Part of a small language model's weights.
Size: width 896, 124M parameters.
Architecture: RMSNorm before each block, rotary positions, untied embeddings, normalized queries and keys.
Each number is 200 + 30 x the weight over its row's rms, rounded and kept within 0 to 999. Layers, rows and columns count from 0. The size before them is the row's rms in percent of the matrix's.

# layer 2 attention output (transposed), 896x896, rms 0.0308, rows 53-67,180-195,308-323,436-451,564-579,692-707,820-834, columns 56-111
095,208,234,149,144,249,211,192,200,200,206,184,167,222,203,219,204,165,165,179,149,190,198,170,232,205,195,205,226,173,188,229,200,168,188,223,242,239,205,210,190,191,211,164,218,207,220,173,204,196,152,215,244,223,209,265,203
093,174,191,281,153,156,195,205,195,176,211,158,199,187,173,185,152,236,197,177,188,209,283,162,174,185,138,194,220,281,191,167,199,187,202,254,165,205,233,202,209,253,211,220,218,159,243,212,225,239,143,119,186,192,266,191,179
098,168,242,154,149,149,167,185,182,155,210,203,153,191,198,195,211,202,156,207,222,195,226,170,217,224,254,232,187,167,213,192,196,227,206,144,200,172,219,177,218,163,247,237,158,179,174,183,198,221,289,143,154,243,238,177,275
098,214,223,147,187,204,252,190,196,189,212,181,225,220,224,212,229,189,151,194,129,184,209,190,219,254,236,235,259,201,266,178,210,167,189,221,197,222,210,213,189,203,190,184,201,215,229,242,209,204,203,202,200,190,216,198,205
097,221,224,189,173,179,202,236,214,166,207,190,224,176,246,193,220,171,187,194,262,162,180,225,182,147,248,218,187,220,197,201,222,199,214,197,198,227,194,222,183,234,240,177,243,246,243,199,168,234,184,152,192,193,213,248,170
097,234,185,168,128,173,173,202,196,168,181,219,169,239,223,232,177,233,195,202,232,186,171,237,203,232,229,218,254,193,182,164,209,248,150,164,163,215,239,201,155,201,174,209,189,188,216,176,275,216,211,166,235,204,191,206,152
100,216,203,219,206,159,229,219,218,211,214,182,214,196,188,178,181,191,216,156,147,208,160,147,170,201,184,193,204,221,223,210,158,182,182,240,196,197,256,209,189,209,208,207,216,154,200,203,205,213,139,203,165,163,165,188,192
102,232,202,210,241,213,189,191,175,200,271,172,193,185,212,191,204,193,201,220,180,188,233,127,208,179,220,211,199,205,242,178,217,193,192,234,210,167,224,180,203,175,237,246,206,189,171,162,248,233,187,154,207,205,179,227,209
094,176,213,184,160,181,218,250,233,245,245,245,173,145,211,217,238,141,178,230,183,202,220,234,190,221,227,218,192,164,213,169,241,165,206,225,123,209,184,217,184,199,139,193,187,219,202,183,139,203,200,201,228,150,168,132,194
099,229,133,189,211,172,212,197,218,184,223,183,140,151,240,209,223,164,239,216,203,179,154,183,178,170,169,248,205,232,157,235,121,171,166,185,170,193,243,234,240,165,195,176,235,150,255,214,208,170,229,220,219,179,184,233,199
098,227,243,182,196,160,173,238,190,166,178,182,153,204,209,134,203,243,225,207,116,175,155,173,204,226,225,186,179,217,211,227,168,166,195,213,207,223,183,171,206,215,174,281,233,217,184,191,215,193,222,202,153,209,179,190,232
094,247,261,177,162,189,192,205,164,229,182,156,179,200,225,220,191,193,156,200,201,215,133,223,185,208,198,216,243,227,204,202,195,254,181,240,159,173,176,210,196,215,153,253,241,191,210,196,196,203,189,216,174,147,217,171,195
095,190,250,207,252,219,193,194,146,216,208,186,235,237,190,180,175,215,185,210,195,137,199,232,182,250,161,182,153,179,273,217,212,192,214,219,168,203,202,186,213,121,200,211,162,184,222,165,171,214,204,226,198,186,231,186,218
100,221,174,196,202,200,178,255,230,222,202,206,234,243,165,210,218,213,223,171,219,193,183,203,208,203,264,239,216,207,171,186,216,194,191,174,203,238,173,207,173,197,205,213,260,197,184,170,253,208,214,219,194,156,166,291,193
095,170,196,192,266,153,183,140,218,169,170,159,183,184,206,260,209,249,185,211,189,232,290,201,209,181,189,168,208,259,151,240,244,203,215,177,184,178,232,251,214,218,196,209,228,269,228,172,163,254,144,151,176,198,199,219,223
098,199,253,162,141,175,229,203,209,201,191,200,228,244,234,239,182,234,224,182,216,173,182,211,255,235,249,242,221,164,229,184,204,231,149,220,178,229,221,163,194,192,213,222,216,181,254,219,219,181,251,193,215,186,199,239,195
095,219,197,239,237,194,194,205,190,267,194,244,146,192,193,259,198,188,207,213,191,157,204,189,200,195,242,134,199,201,225,157,251,223,190,193,223,187,130,177,141,199,194,241,183,176,202,251,207,205,211,163,223,188,219,169,171
097,211,169,210,216,198,211,257,251,162,208,178,142,208,188,163,133,212,147,226,223,261,185,145,189,202,203,126,189,246,218,229,192,156,167,249,196,250,202,201,242,237,184,219,198,216,208,239,195,191,169,231,201,197,217,199,230
098,199,231,134,196,166,217,191,230,232,144,192,238,170,192,206,172,229,212,214,189,192,173,203,210,198,195,199,249,176,224,243,152,234,208,189,215,207,229,187,202,209,213,230,191,162,150,239,257,167,254,142,189,167,241,230,235
099,207,222,154,234,196,218,209,193,211,207,213,263,157,160,223,120,131,165,222,176,227,123,187,250,207,230,182,195,159,210,224,191,213,200,213,252,211,262,252,213,175,203,163,214,199,227,221,195,197,194,197,198,239,177,205,206
098,169,239,191,238,262,187,232,189,173,185,220,240,230,236,153,257,187,222,236,216,218,128,203,182,244,205,191,173,150,223,166,205,212,231,211,168,203,178,223,185,204,138,184,197,165,176,212,182,138,280,184,146,181,206,173,218
094,188,183,206,194,233,251,231,197,198,198,172,188,193,219,231,202,233,187,205,188,136,169,252,242,225,190,203,171,241,173,195,218,218,210,215,227,194,138,258,188,190,172,233,239,216,182,206,222,212,151,222,212,174,238,193,134
099,181,198,200,212,200,155,171,171,202,151,185,198,238,203,209,159,194,271,205,188,189,173,210,151,153,198,166,226,176,219,188,263,186,210,191,232,215,216,216,230,191,225,246,154,242,218,191,174,229,183,161,174,229,158,253,190
098,207,176,216,163,166,238,196,153,191,173,167,198,193,228,187,231,142,209,183,223,212,233,207,199,158,196,181,199,145,210,170,203,181,215,188,215,240,222,228,262,207,211,221,228,222,188,198,231,205,182,179,230,177,171,178,244
097,218,250,175,230,196,194,224,146,224,170,204,228,184,183,275,180,224,174,195,254,233,247,182,196,190,199,189,192,218,202,196,187,201,177,149,233,188,253,182,232,251,248,213,224,161,202,149,245,200,215,176,193,194,264,227,206
096,171,193,222,239,174,199,162,206,164,155,226,165,227,194,228,193,168,212,226,193,161,173,238,219,251,173,191,210,194,187,183,225,168,182,221,225,236,220,220,197,194,233,254,211,193,147,180,248,212,230,223,252,199,197,216,185
101,219,211,193,174,218,212,189,240,222,199,218,179,213,151,194,186,237,139,180,197,207,169,196,164,181,183,185,232,224,194,172,206,222,194,226,190,180,188,212,231,220,233,287,173,179,210,164,180,146,226,181,239,194,208,168,212
100,125,204,205,202,190,144,197,261,182,206,219,213,226,175,166,163,216,173,194,152,194,231,236,181,183,163,229,267,216,195,156,251,212,196,259,228,234,178,181,200,209,232,157,200,216,270,212,189,180,205,230,149,175,199,231,171
090,226,267,224,190,174,248,221,179,192,229,205,245,234,169,210,238,166,191,183,216,222,209,159,222,210,215,260,226,202,201,133,187,250,186,201,218,217,186,173,225,210,240,180,243,187,186,202,171,226,225,179,197,244,211,195,235
095,174,215,208,250,220,197,210,177,184,209,240,190,189,218,227,204,187,128,258,196,198,184,212,181,142,199,168,199,191,200,171,208,198,209,207,227,181,171,193,149,213,188,181,216,200,183,183,205,220,190,219,203,243,181,208,190
098,213,202,144,219,217,142,159,167,149,202,179,202,178,144,161,195,214,189,198,272,189,190,206,198,196,249,250,141,220,203,243,217,192,233,184,230,212,133,207,206,193,189,227,194,227,205,233,165,185,176,153,170,231,220,183,210
093,212,214,217,214,236,140,242,210,248,183,208,222,184,237,193,218,176,193,206,243,208,176,263,239,139,135,211,244,220,181,280,230,223,209,167,185,169,129,236,154,189,181,227,201,229,182,137,188,174,151,182,182,192,230,241,207
096,211,232,178,179,269,120,192,247,206,181,126,195,201,203,227,222,158,235,206,217,223,200,232,249,219,183,213,212,233,194,205,248,144,182,194,175,219,256,167,196,160,210,219,188,219,143,209,202,227,247,222,207,160,242,201,212
095,257,218,218,199,220,186,171,142,214,204,200,158,208,211,209,229,215,186,167,181,226,196,191,143,160,226,246,186,188,174,200,206,221,223,200,186,160,152,203,204,157,276,162,198,205,181,177,165,190,200,249,182,191,187,181,189
096,217,192,189,173,249,198,189,167,148,239,257,141,203,227,215,220,176,140,171,186,151,178,255,209,214,210,182,260,231,176,209,216,198,206,206,199,191,175,188,196,198,227,189,189,194,232,188,143,263,198,203,200,196,156,244,197
100,225,242,199,238,191,240,166,157,199,216,166,254,175,225,165,185,238,218,152,179,151,123,178,144,229,220,237,214,221,215,180,217,124,236,195,190,209,240,127,191,191,223,232,206,215,147,202,196,205,242,155,209,227,193,226,182
094,195,183,222,199,197,203,242,228,217,266,245,149,168,174,223,196,188,152,192,202,216,139,230,188,221,195,226,234,226,220,234,185,210,184,242,182,176,198,238,158,216,164,209,264,213,234,215,206,213,215,185,240,232,235,184,230
096,167,254,160,194,190,230,193,242,230,231,209,176,196,167,179,193,174,200,207,183,225,188,133,162,225,174,198,191,184,200,183,220,167,147,210,174,229,204,186,147,145,256,155,217,240,194,232,224,244,193,212,239,189,230,168,178
102,215,237,176,209,191,209,210,242,238,240,161,171,228,222,113,165,219,236,179,131,220,248,188,169,229,146,238,194,205,155,204,182,139,227,201,186,175,190,261,190,196,123,146,206,199,190,210,211,201,210,214,180,200,245,153,180
095,190,193,234,266,263,208,177,224,233,210,271,199,227,184,198,175,209,211,244,163,171,196,187,142,190,156,189,121,206,192,218,159,260,160,179,220,234,229,226,226,192,160,194,183,178,149,197,164,193,201,259,162,172,177,234,238
097,219,171,256,172,207,156,256,183,151,188,233,202,264,206,212,196,157,226,173,179,243,135,234,257,232,213,202,195,227,224,205,238,219,157,272,227,210,231,162,197,221,186,188,196,187,183,223,186,228,121,249,251,226,135,245,268
100,191,259,189,219,182,213,162,200,175,193,225,184,155,202,144,212,238,175,185,195,245,179,216,214,169,236,206,180,176,136,266,249,213,263,235,231,219,219,235,230,225,195,164,245,214,198,168,215,258,217,175,241,196,255,179,184
097,194,158,211,213,224,203,170,240,189,161,249,191,192,192,187,168,212,186,193,196,196,220,190,255,191,207,195,193,166,225,172,200,212,184,196,153,221,188,188,222,185,186,176,179,210,201,184,177,244,219,242,155,225,144,232,188
096,224,181,212,230,212,246,228,211,176,173,185,201,202,238,241,168,219,209,143,246,160,182,175,145,188,178,252,208,208,170,239,200,156,217,148,209,209,177,169,157,216,208,224,251,213,182,192,229,175,238,214,273,199,179,157,242
093,199,218,187,228,195,212,206,185,241,191,224,95,198,175,205,208,214,167,188,221,202,178,190,169,204,192,150,175,206,246,225,213,210,230,208,210,206,229,179,226,234,170,248,174,209,206,183,235,215,183,130,197,206,232,186,184
097,186,247,239,217,162,150,235,169,185,237,190,190,209,177,172,246,187,189,209,220,213,173,223,237,203,204,227,200,222,246,218,220,190,239,179,237,176,241,199,180,200,208,160,186,210,233,152,239,201,177,213,189,201,222,199,209
099,232,210,210,183,209,257,266,165,181,239,185,173,263,224,192,210,232,156,190,187,215,210,194,227,241,217,174,193,168,227,206,222,190,159,217,194,174,189,125,202,195,200,170,176,215,187,216,193,179,249,164,204,226,161,287,140
106,183,231,175,194,206,199,169,195,170,206,208,192,233,192,169,191,196,164,184,167,265,243,171,204,171,226,163,185,200,241,217,155,157,144,227,224,140,217,215,209,186,197,156,175,164,144,204,220,207,233,191,139,146,219,161,138
101,212,190,221,217,183,197,235,213,224,162,223,225,223,164,173,188,200,117,187,220,189,197,152,179,200,215,235,283,236,214,236,173,193,156,177,126,227,233,176,204,202,179,268,236,232,217,171,227,164,207,210,184,191,189,175,192
101,187,178,174,209,156,212,186,207,216,192,184,188,165,158,231,191,170,193,240,207,174,213,219,230,190,178,243,156,177,211,204,195,190,178,194,227,195,211,220,180,173,188,222,217,188,186,131,169,128,159,204,247,207,197,225,237
098,131,227,234,276,201,240,199,175,204,216,207,205,221,230,185,186,207,211,191,158,256,196,150,170,229,168,245,178,170,200,235,210,227,178,208,183,197,236,238,235,233,123,216,176,234,163,174,161,237,179,236,214,155,212,159,179
100,184,188,199,222,198,197,211,209,194,210,211,139,197,257,199,177,181,213,229,202,205,252,201,207,154,154,227,151,231,208,235,169,170,159,222,213,197,149,207,233,200,204,244,239,132,183,157,143,221,201,222,235,195,227,175,200
100,256,200,216,222,242,160,147,234,185,191,242,157,212,150,226,201,201,189,152,191,218,255,227,220,202,175,199,252,193,190,238,229,227,211,181,234,203,198,184,190,246,246,193,207,213,156,203,175,201,173,208,261,180,267,220,172
095,164,170,215,251,206,229,204,181,194,216,188,230,254,241,198,227,197,188,200,223,147,230,195,229,180,197,161,209,218,178,226,237,246,235,108,189,209,208,184,205,189,193,251,197,227,224,218,173,191,269,193,209,174,208,215,197
100,201,199,235,162,195,217,156,239,166,224,192,234,225,167,237,259,232,144,199,196,181,199,157,222,186,211,221,198,188,157,148,191,253,254,225,182,228,237,225,213,178,238,164,197,235,210,191,263,232,213,215,210,206,234,220,197
099,235,228,191,178,163,193,225,192,178,226,198,191,247,253,190,159,172,135,199,201,260,137,204,215,227,210,207,245,198,187,187,260,222,169,236,202,257,211,196,222,213,167,181,177,206,183,165,229,202,187,225,217,188,234,184,188
099,238,201,211,153,140,253,198,159,207,223,217,194,192,132,209,207,182,199,146,204,150,185,199,205,215,132,191,198,183,222,168,221,203,189,200,201,186,200,169,231,180,190,181,142,190,167,212,253,171,188,206,173,188,219,194,242
095,142,196,206,231,166,240,162,234,168,227,207,241,258,229,224,221,186,235,193,237,220,161,156,169,228,224,169,200,197,184,171,171,204,235,192,155,222,206,140,219,194,201,149,151,245,231,180,218,203,217,271,170,181,156,220,201
101,157,228,202,216,199,172,185,253,163,214,188,213,185,198,223,219,189,220,241,226,205,211,216,170,180,187,182,207,188,164,188,202,168,198,210,173,184,172,218,185,194,156,224,196,191,191,226,215,194,236,175,213,170,192,178,167
098,230,203,228,210,133,190,202,193,227,182,228,205,202,223,189,227,207,224,261,223,215,184,163,174,183,222,157,187,248,209,158,169,192,211,201,183,200,152,162,176,148,166,208,197,166,270,238,198,231,187,168,242,240,196,155,233
097,190,195,155,190,248,194,149,192,158,196,190,171,211,151,235,179,202,245,223,105,240,189,187,208,211,241,193,209,211,183,186,256,231,224,156,254,243,199,191,210,174,185,206,182,180,250,208,184,188,216,210,188,205,211,209,237
100,146,160,232,210,183,221,154,228,194,210,215,191,153,185,233,138,211,231,232,152,225,179,180,179,201,248,197,182,166,137,217,148,232,195,181,178,189,182,216,181,193,157,136,253,159,206,237,211,213,195,203,243,188,196,103,212
099,134,156,205,204,179,188,172,169,228,215,177,218,234,175,227,178,195,223,229,169,253,175,141,216,229,160,254,230,190,188,155,187,220,221,246,186,195,197,210,140,176,192,262,180,236,146,187,214,231,213,209,224,221,215,168,174
101,194,176,201,225,189,196,181,245,180,182,264,254,183,204,197,143,183,242,226,142,215,224,211,182,210,185,190,178,221,196,200,230,187,236,192,187,164,195,172,214,234,183,159,196,203,175,231,226,201,196,226,247,177,177,184,242
101,173,159,230,272,193,209,225,190,205,235,183,195,159,154,164,232,210,197,197,183,193,163,218,187,147,205,227,193,195,221,130,193,206,184,191,221,176,211,202,235,155,223,224,242,199,180,202,191,261,234,221,241,202,166,192,208
101,142,272,190,256,200,183,201,229,185,226,179,232,201,238,274,208,245,272,158,206,173,202,246,207,211,162,182,201,192,232,169,189,133,221,210,213,215,183,183,202,222,238,202,175,213,216,158,146,192,214,198,200,187,174,220,202
100,216,175,237,202,191,197,172,227,200,195,138,233,180,247,201,186,153,191,190,161,175,213,198,241,217,263,166,177,226,152,146,203,132,224,215,189,158,194,214,165,196,172,181,190,203,219,280,206,173,220,237,260,214,135,210,214
103,185,229,184,162,233,175,174,198,204,195,204,204,229,155,197,247,170,196,193,192,189,186,217,218,218,212,103,193,143,204,185,169,240,240,203,188,195,188,189,215,176,219,145,207,249,193,208,245,222,224,205,162,202,210,211,191
104,191,172,161,221,171,217,188,152,248,189,140,185,248,213,187,197,220,229,175,193,216,275,247,178,145,215,229,223,157,250,148,237,204,229,175,207,166,230,128,207,173,202,189,190,195,215,170,231,171,160,222,207,221,223,183,182
104,211,200,206,195,180,230,190,227,169,199,213,213,190,232,241,173,198,185,174,196,262,206,150,198,194,160,182,198,190,153,179,212,144,187,227,188,191,208,233,208,220,204,161,139,113,215,193,175,198,164,205,173,191,192,211,216
096,200,219,213,211,180,246,237,196,223,118,161,188,181,206,211,192,204,254,214,220,248,156,163,211,172,226,174,216,166,187,208,157,211,188,160,222,230,233,154,200,192,199,229,151,210,175,234,214,177,226,174,196,144,171,185,187
103,112,213,148,155,209,213,172,235,218,183,200,237,203,215,253,217,248,219,211,175,233,179,202,214,157,214,193,228,205,270,164,204,201,195,209,211,164,182,218,245,251,209,196,239,208,225,161,210,199,158,181,180,232,201,216,151
103,173,223,148,201,253,212,180,202,206,212,185,141,227,181,203,185,235,205,179,169,247,183,204,201,153,220,214,214,217,205,253,207,210,197,228,185,214,163,201,165,204,208,219,232,206,187,223,199,208,158,230,193,214,140,226,217
102,236,224,251,185,215,155,211,218,199,230,206,211,187,212,209,200,135,199,165,185,224,187,205,202,112,208,208,162,133,229,245,204,212,250,184,191,213,178,180,203,216,150,210,184,171,205,252,209,214,261,147,156,188,194,161,254
106,147,237,242,206,191,236,284,156,249,209,186,181,164,176,218,245,202,226,213,212,192,248,194,249,216,232,172,222,164,256,227,201,225,245,209,180,186,209,215,221,209,213,192,107,232,147,200,191,226,185,187,234,196,222,209,193
102,223,191,197,165,232,195,246,187,196,200,198,176,186,167,200,224,219,213,146,181,236,207,200,208,231,158,203,189,219,224,224,205,141,211,151,255,169,178,236,254,223,218,224,193,154,196,170,223,202,130,225,211,188,236,207,212
101,190,185,205,230,220,229,222,235,150,174,211,227,177,207,177,201,178,172,253,228,195,241,231,157,143,200,187,161,171,236,225,144,150,199,198,178,202,150,127,203,190,204,219,212,215,182,155,208,177,187,209,167,186,218,238,221
102,226,199,209,270,194,158,286,205,186,171,141,167,199,222,175,199,247,191,226,207,231,202,225,182,217,158,239,171,200,199,223,237,221,239,198,183,255,210,174,255,212,236,238,202,170,213,268,265,192,202,148,248,208,165,242,171
104,169,255,191,215,212,202,188,257,224,156,183,207,209,224,186,220,243,229,198,172,237,212,155,187,173,214,171,211,167,249,255,192,195,129,179,245,161,178,233,213,200,199,164,214,217,235,207,157,184,231,217,180,232,220,182,227
103,209,210,186,221,165,195,204,162,213,197,194,98,233,200,241,256,249,189,204,226,138,185,195,155,230,129,220,168,217,189,164,238,164,256,244,230,208,220,227,140,172,135,253,187,157,182,205,231,169,164,230,208,223,220,220,234
103,183,218,169,141,178,236,208,196,212,234,228,249,243,230,213,182,243,185,223,191,188,218,137,148,209,154,155,179,143,199,239,219,208,191,213,153,189,220,230,172,241,192,161,145,211,195,230,260,229,193,251,196,151,197,189,249
100,148,200,256,237,184,215,163,219,238,204,216,190,226,180,164,201,188,197,181,250,196,254,178,199,211,257,205,196,224,172,141,240,259,221,152,244,183,186,211,179,167,163,261,178,151,200,227,260,217,219,183,194,231,221,154,167
104,190,232,206,161,180,185,213,220,203,177,221,214,185,180,125,199,238,173,179,277,223,254,230,188,150,230,238,201,231,210,186,160,178,204,219,168,213,165,190,197,173,173,239,270,221,202,189,204,207,171,177,194,232,223,133,177
104,214,126,192,217,184,212,236,181,242,200,166,197,205,185,187,195,188,195,179,199,146,167,216,231,183,147,232,205,199,230,180,260,254,167,226,209,201,207,170,162,159,214,211,192,197,206,191,186,193,217,183,219,193,175,177,250
104,223,230,182,174,170,222,201,158,190,242,171,196,180,210,175,217,174,190,228,182,193,180,232,197,241,235,185,217,266,169,189,217,160,217,215,212,199,188,198,222,176,246,169,207,207,232,188,173,173,206,216,209,226,234,222,178
102,172,204,162,155,212,203,243,203,195,175,183,243,190,191,241,173,185,165,206,169,249,142,227,212,155,223,240,155,241,228,182,143,180,191,206,207,256,209,234,226,220,186,160,218,227,201,176,217,200,220,189,175,204,187,251,203
102,208,136,172,206,187,174,197,180,179,216,249,172,221,190,247,158,190,234,203,210,249,205,227,191,162,175,184,206,191,190,171,197,214,189,234,172,211,167,162,251,196,263,237,214,219,176,243,189,188,182,170,172,211,184,218,187
102,198,200,176,210,184,218,209,197,226,231,164,164,176,201,186,189,209,222,206,246,154,190,193,219,215,204,183,189,261,173,148,230,224,206,233,207,231,171,207,216,180,169,184,173,223,196,240,185,220,254,188,201,203,209,173,237
106,196,173,185,226,205,227,158,193,218,183,169,159,165,239,215,182,221,192,227,200,197,234,215,195,222,161,163,175,175,205,193,162,168,255,160,199,199,227,207,196,172,227,186,165,195,213,186,237,190,155,227,209,194,198,161,227
106,226,159,218,173,173,171,251,141,236,184,144,203,221,147,240,175,184,186,258,183,213,215,258,147,202,168,165,234,173,264,216,219,196,172,200,204,167,196,214,153,188,187,190,202,161,264,223,125,166,175,190,199,178,151,184,157
099,230,227,175,184,233,207,181,145,198,201,249,202,254,194,209,193,231,279,210,174,200,185,194,210,195,203,147,185,171,204,192,148,171,205,181,194,199,236,229,191,196,164,159,206,181,217,176,210,154,177,212,230,206,242,217,230
100,190,210,177,213,196,195,197,224,221,224,225,228,161,176,164,195,150,222,226,181,123,217,191,254,243,253,240,203,156,185,218,155,205,224,227,258,203,159,156,208,255,201,210,193,205,155,210,237,208,205,214,173,200,212,200,193
106,226,185,197,241,204,201,208,198,201,269,160,249,177,206,191,227,209,226,177,252,161,146,202,188,248,197,234,210,169,156,177,188,201,203,183,183,194,181,221,206,176,174,193,229,197,222,221,209,167,173,159,274,205,137,240,192
105,296,190,174,198,201,195,182,215,197,204,215,229,193,250,160,225,201,210,175,188,175,214,222,205,216,194,223,225,252,214,166,203,149,128,224,194,201,231,176,274,211,221,197,221,231,218,204,218,243,227,196,179,197,218,192,192
103,204,197,202,188,228,197,209,178,198,236,194,170,173,155,194,210,129,201,191,228,173,224,251,153,180,163,140,231,220,206,201,232,156,171,226,146,203,202,226,203,201,203,222,204,138,165,201,190,189,199,196,198,214,200,202,215
102,203,234,197,183,174,188,183,233,226,213,254,238,135,262,182,205,181,189,222,192,276,175,164,182,185,208,227,216,170,209,164,185,217,207,146,130,213,223,251,201,165,216,218,222,247,242,161,204,190,158,162,248,183,194,145,190
104,160,179,173,185,260,190,213,225,195,204,168,191,191,213,184,162,279,233,197,158,235,190,201,231,238,201,230,185,196,177,195,179,155,173,209,218,179,225,232,174,206,180,125,195,163,238,219,222,197,192,160,218,200,186,163,183
103,234,242,233,185,211,224,206,206,127,198,191,169,174,174,225,148,188,181,208,172,209,223,206,216,220,186,186,175,213,211,236,198,225,124,230,168,231,256,234,183,186,165,197,193,202,217,246,217,216,188,216,223,192,210,163,175
102,228,178,200,200,240,180,222,230,218,230,214,200,198,179,189,206,178,196,232,213,200,197,192,184,186,226,232,201,185,190,185,188,212,223,192,245,240,176,144,206,210,224,227,194,207,210,182,262,144,210,157,195,221,179,198,168
102,218,220,235,212,171,188,158,210,179,199,259,203,193,225,132,229,222,272,202,206,228,275,185,193,232,277,213,187,201,203,214,199,194,188,195,186,182,239,190,219,174,180,157,218,196,196,242,238,155,174,155,178,200,116,180,175
105,167,160,239,183,219,212,218,236,220,172,159,167,210,218,225,172,233,154,139,208,233,165,176,212,221,243,185,156,170,225,223,210,155,182,242,173,198,235,201,240,184,193,198,149,163,202,212,236,213,213,228,170,187,197,129,199
103,237,130,229,239,131,125,235,212,225,234,235,215,169,195,171,210,138,191,222,220,214,251,178,191,209,152,192,205,145,182,186,201,204,174,152,193,214,157,159,199,201,163,150,196,210,181,153,254,204,188,227,161,156,226,181,213
102,205,273,204,218,240,245,179,182,238,187,192,212,173,241,183,252,191,158,243,207,226,245,260,184,231,223,243,175,183,216,257,183,235,188,201,199,171,197,203,151,237,217,224,233,166,165,235,167,223,178,204,161,208,215,226,201
108,193,215,253,221,234,187,197,213,231,229,196,210,199,143,198,203,130,232,270,205,186,175,236,223,205,199,234,193,154,220,260,211,182,229,228,162,198,189,258,154,158,221,205,184,174,170,170,177,184,241,160,174,215,195,187,158
098,183,171,260,199,178,199,210,181,153,234,246,210,256,219,167,269,170,186,172,175,168,263,191,191,261,180,184,193,198,210,200,167,94,231,196,217,234,164,199,221,177,249,120,199,222,241,212,235,220,231,163,219,237,209,196,177
106,212,218,189,164,247,197,190,223,219,168,206,210,220,182,151,183,209,213,220,182,169,214,166,162,199,230,265,184,208,228,147,193,229,149,126,216,175,214,198,188,225,215,205,261,211,198,166,187,243,151,202,281,186,219,261,244
101,233,153,168,229,200,194,183,161,234,160,196,176,232,213,202,237,190,222,204,226,195,146,229,147,181,209,198,223,232,170,186,163,222,195,176,197,183,184,228,221,214,207,194,198,251,222,163,245,160,258,216,171,216,252,175,206
102,181,160,180,206,211,173,177,208,215,190,224,195,199,235,243,231,170,182,198,172,225,179,199,220,196,206,195,194,222,197,171,155,252,192,245,169,172,236,175,180,179,267,225,142,255,235,181,181,210,234,225,177,218,189,228,200
108,238,194,177,201,217,187,150,187,208,172,264,165,223,207,154,147,160,151,224,183,177,211,238,205,174,218,196,187,200,237,131,166,198,163,207,208,237,194,209,174,207,217,149,113,210,155,214,207,154,202,221,186,185,214,164,165
101,161,221,232,205,197,240,184,169,278,131,233,215,192,168,235,204,159,230,175,182,170,205,167,207,253,163,212,221,203,208,239,251,213,229,221,256,213,201,206,192,183,178,227,174,215,149,200,184,130,219,218,246,190,223,190,257
# layer 2 attention value, 128x896, rms 0.0268, rows 53-67, columns 56-111
100,189,181,172,200,226,186,196,220,200,235,187,207,235,225,179,202,217,230,159,233,173,188,167,188,227,234,158,143,213,165,200,237,224,191,187,190,157,192,186,213,201,201,229,175,175,194,173,178,220,166,215,228,200,201,185,180
099,253,203,231,185,211,205,207,215,214,187,181,249,194,206,167,192,183,180,207,179,166,213,152,185,217,299,142,170,205,205,213,183,242,198,157,183,222,189,191,173,203,216,196,208,208,185,203,187,217,201,250,291,182,186,229,228
099,209,172,244,176,138,189,213,188,195,175,200,189,181,224,232,190,205,192,235,170,141,143,162,208,184,190,154,194,226,192,169,245,167,170,219,228,241,235,173,193,221,249,192,228,182,217,172,228,188,250,157,184,201,209,153,217
101,180,178,183,214,164,215,200,161,252,180,165,207,152,209,180,230,223,237,245,219,177,251,178,224,237,188,215,258,261,225,181,198,213,141,170,174,164,192,251,193,197,213,176,229,212,217,215,191,176,183,168,174,238,188,160,195
101,183,150,215,196,268,223,174,197,181,156,201,200,169,192,224,141,229,180,177,157,181,197,219,229,215,184,219,197,155,253,178,146,171,132,177,234,205,249,203,197,218,218,248,149,175,189,222,203,213,196,228,220,227,175,182,208
101,261,231,163,147,142,178,197,159,206,203,204,204,213,230,161,260,150,212,208,216,196,217,165,189,215,186,234,232,171,258,139,215,211,166,247,212,146,175,231,220,203,231,190,252,198,195,166,230,249,194,152,184,218,213,186,201
100,212,220,233,217,182,232,172,195,240,241,229,176,212,174,143,173,177,157,217,286,202,238,226,196,241,219,200,215,231,198,241,267,184,167,230,177,179,164,179,187,187,184,254,225,187,160,186,169,225,185,172,197,191,186,199,183
100,201,193,172,237,238,181,192,198,224,176,223,187,169,155,181,261,155,228,220,196,184,189,215,197,202,200,215,191,183,181,204,194,177,216,198,218,124,226,226,206,190,184,241,237,220,217,179,224,256,195,163,152,208,161,227,209
099,266,200,204,242,221,237,194,173,153,214,167,207,231,235,180,196,204,185,232,184,205,178,169,247,217,204,207,235,187,231,146,183,205,204,169,250,201,187,221,204,155,194,200,265,208,198,162,228,169,181,189,213,217,211,192,170
100,154,180,218,192,223,250,265,188,227,184,232,128,206,219,177,255,223,171,168,205,148,188,136,284,238,238,238,198,264,233,189,117,176,204,168,266,142,177,177,223,195,144,176,208,173,196,178,173,184,165,208,215,208,235,257,189
099,229,179,208,223,212,183,208,222,170,162,190,194,188,223,192,204,204,240,193,171,230,232,215,137,165,179,226,231,195,160,185,181,174,170,160,212,160,228,230,242,242,211,260,193,198,207,183,186,200,199,223,217,159,204,213,230
100,249,167,239,217,226,93,231,167,175,205,240,194,153,206,232,213,212,155,225,218,215,208,267,209,261,144,181,196,184,206,175,254,232,198,214,165,191,244,202,222,216,194,169,172,211,206,167,200,170,177,179,227,211,213,230,218
100,230,202,199,208,160,152,236,209,252,170,193,188,223,193,142,268,191,232,176,217,219,230,274,149,116,237,231,199,207,190,203,156,185,249,235,152,171,207,215,213,169,225,197,125,200,235,196,200,209,145,200,227,188,199,194,161
100,242,212,212,205,201,212,186,152,214,160,243,192,229,233,164,214,152,227,199,232,164,199,202,196,199,176,221,169,205,250,180,250,225,162,137,220,166,135,159,160,188,198,216,100,215,188,178,185,205,226,259,163,195,224,267,242
099,212,218,209,183,170,235,203,168,218,263,175,152,162,208,208,225,180,228,216,248,201,224,239,175,222,216,176,233,260,180,231,211,195,211,180,171,201,195,167,208,262,193,167,142,143,225,230,208,226,182,159,179,224,203,182,211